config = dict(
    n_layer=11,
    d_model=192,
    n_head=3,
    n_kv_head=3,
    head_dim=32,
    d_mlp=1536,
    vocab_size=4096,
    activation='gelu',
    norm='rmsnorm',
    norm_place='pre',
    norm_eps=1e-05,
    positions='learned',
    qk_norm=False,
    attn_scale=0.177,
    bias='none',
    tie_embeddings=True,
    parallel_block=False,
    init='normal',
    init_std_qkv=0.0424,
    init_std_o=0.0128,
    init_std_up=0.0424,
    init_std_down=0.0032,
    optimizer='adamw',
    lr=0.0015,
    lr_mult_o=1.57,
    beta1=0.9,
    beta2=0.99,
    lr_head=0.00632,
    grad_clip=2.0,
    warmup_steps=558,
    schedule='wsd',
    decay_fraction=0.708,
    decay_shape='sqrt',
    final_lr_fraction=0.0,
    batch_tokens=[16384, 32768, 49152],
    seq_len=512,
    doc_mask=False,
    train_tokens=443200000,
    steps=14707,
    dataset='wikipedia_en',
)
Each number is 500 + 25 x the weight over its row's rms, rounded and kept within 0 to 999. Layers, rows and columns count from 0. Numbers have three digits each. The size before them is the row's rms in percent of the matrix's.

# layer 5 MLP down, 192x1536, rms 0.132, rows 0-42, columns 1472-1535
096:526474520487472500490492521531531480519513481498489495454503502485539511478491490435446517480480487512466465553504477491446494517534491476485506475517518507510479490482521502489478475496467499
102:538515538528529455517537508500436564457508480488493495495498502497502548524484507517496449485479542466489498523498519469484498468482483482521513502494515517492492480503490474508498483465476458
099:524506556516459529488527505533483525511500535489521521518503474461539527528499459489502496505476529452485510491521514476509507538540479499505484509447501493461519546518495504536591460519524538
103:488508510507435502508471547483511511508520486489508459492505481483457477476535471503506484516518498514516471521496498519502520485510512524512520509486460509440503520474503516489519494516508550
099:488481515491532455508440477495504536511484513503512457459489481475451514514522535504480490513519508488482483472481512501537502485473484502503483515496495511505532525510529513464519493505525491
098:493510463507410491515522468498488422489492514474510502519497474487496506482475504541497531479499479496515486504481478500513488514470526513418498477478530516508505512502486509514482500490477504
105:513481523526459481487535497461475497532503504516500499469474487522487474550505471483552497464533522510509502531493496547508516505492500473465505528490475510476491492519473495519519518494531505
099:468536541467447497509455508507529529449452540511486482490506483532511452501491558467518524496532506449492514478525502504483500518519468468484488557507536522466478501510502518503477516522552505
097:521514516501504514489525524530482508474453484504504517542545515491430488472494519515486556519499470500527510461514484480486495502513447451541510523506492491495456539484520532468507500546515531
093:504467508487529539471521495496522537458496488515473499517492480460553482516479486494524470540512485497432511472524528487474514539515475499518457496538559491507528536500563520483450529539538492
098:516484488521548510507485541558462494552516502490517513517491497538521514486475449424503506487503512509477519487477497508479498480521535482470481447491505517504491500505508494522530483490481491
104:454542550525502508483547481514501477469502499478496495489509498528483514519461498544503474508476503513485474509460483477507514513503462530494487494523483516529561484505493452486484518510515491
105:502488498488434501487479487546519489509504490473462509490545479482508545520526470481472504504525497463475472489511486527546513508498518519507531508483493470488507489447473500518479487479463521
102:508478479487545536525502505518492536476476485538509535566500515507467518495496489462502500493516509493495490512514506497512491486514542456500493513492496503511502498512504477522486503489523523
099:464481516477481494477481461488508512482482483493489539459514461536464479493513482501528494482516500473504485496541508509475525491526438502443501528494477518503492477485468476483510536502514516
092:472485495524498490479496531476484488494480468508497483477488489447499518477531535532479501495472524507492460493519524483486447477525464491484486550511523508458521503537507509524455507477512516
096:490466512520523533484510509431496508505506506468501499505533519482501520483456569548519501514506506518497477510499507527484493498495509522506462464502472516485495481539507533548452489497506467
100:504516511542480477508453539511528524502498529497516483495478537465481542532478554509484543439470490525563492502467486475467480489491559480501474508448528495500498507514540504490536524460566540
122:481485535519472455458476501496504513510482504489496543499531478505512478469481523503484499507484437512470501498481426499537516495520500540463497534498476456500439518468510486498457505508481462
096:505552514508506493497475500533529456529488500483513494492542499505513511496499494550516496494516495523479528463514515509525493501456458462473473485515488506493500508499506518495520515505514523
100:475520530547527489528477480500469461514516509486505484524497499491453479532518493502502457468500512488498526489472502524510511484513439517511504488490504501505480480495508501487520489504495491
097:452488494496460493491522515495489478497506455500486480523500505459479457459473506531514536478482510484484495510497502508535496520495457514511495474462510491527502484498500478508519484501491487
104:477492491514522503497450493478542510486495479512470470477513540526506511563504509513491496532470485514516555468499502519494500504502510482498486491505462495524473502495492495494522463519535536
092:512513490497487478500529516511515474448481490491473487520519479481493482533476536477507517490522525498514515548506485510519479498527469508520520467506488502525539484511504523507463472533537536
098:511507523529468491487483469505506472553502492515468498486516507507457504549492455512460485470511483462450468545491531534519487487458482507504522507473516499500516478507489544527498494508526537
101:522493520495464522482516528487453480477517500522471538495486516529465526478481496483474523499527476516500477483475477505490524448464462473488527458491477476520480480440504485476473520527515520
099:489469513488501490478540483493498505493482464527508484477489511544520512521503495464505455484522502494477516523525514521519494453494452503525497513483519539545510502505498537494493483466512499
100:519524499445518481494511513503536550526524513513489524530490527522518496496471451525535479514515521529530512532497502487527492478522543485505489481543513507521538517516543508523456488508488492
098:493551489525420476498522480488460511476467551480470536540483497503503497512495506432518529496477486506457530516472492456514490479479554518504482503462489493517494517490472507505514475500522496
111:488480493465551504525505504526531509477484537489518503486466443475542480491529486521539516476486508485485518504457521493496489496486469503449475499505503514495491563521511499499471497523492485
101:504494527499494481488449489538516515494515468495450525474529488482520514531473517434512490571521456469480495484462481511488503557515535483513498469538506502519485466474502491510485465484482485
104:487513478505459487497500442481532474483500488488505485445486500489473482511521533512509477454496506494442527520478507499471491532528491499474512500485492505513492466506501546485470479467467414
104:489483486440499507477527499510481544502511475470493493469561502479534497504469462491481482492442481468501478488485516509489491473458475458505493524498459483528494519467504481483503498533555522
096:467544505488486476501493534472471495532537495448481507556461500471482483468500489546494500437539493503547474513495503502492502521488454490513492481501541483504478511478494483481523490519490559
096:461520540469515512518522518497520519515461548498481525483530505488514476478451493509516487476478526490490509517496510499534485487480522476483496485486486515539511508523476507475466486543554484
103:515461483469483512502541533469447461523500528476536507557519469490447504494516459467467491481499472499495523539498497508486482497520457511546496472456468498468516493500524507518528471504521538
102:510546489514500465477500463465567478509489501476487483516521502499574489457507533511476514497480518514504505531456513504463473508474464489484498520486501500487509534517525517473467475492459500
087:503510493519534531479515495546481511547533526542458514516540493528534501494476504555529497514504495516479483519517497505502527534479494500526505463502481468493508482516540519517486572532513505
098:510469518484453517509536516514514540468482517522539461511511497503521504504492480540519498491514502493534438515531506474493503542516488468475514544491399521506504499490455497443530506505470524
100:476512478518510481514526472512525499502493474444454507457539478528527519485452511540475506491509500472517481516504517503518510561469483511502466482496529512440511472488499471531530470557501479
105:504505495513464519515527465505552537513490478492519524528538464488577487479506512548477533458490488509542490495460479495504509522538526521514502522492549484541510524495471503529487453520506548
100:516503508472540501498497462483489516495494520515504532528539472495413482491479515436473509511507492537523490457463489480456495503487514508512478485498491492470507452465476519499491484495509511
098:495523518522468476503505542496466471512520511493521506475511507504446474514520539414525548486460493509557556493470487505484496494531453517495488486512529491449457507510503484495491461493540509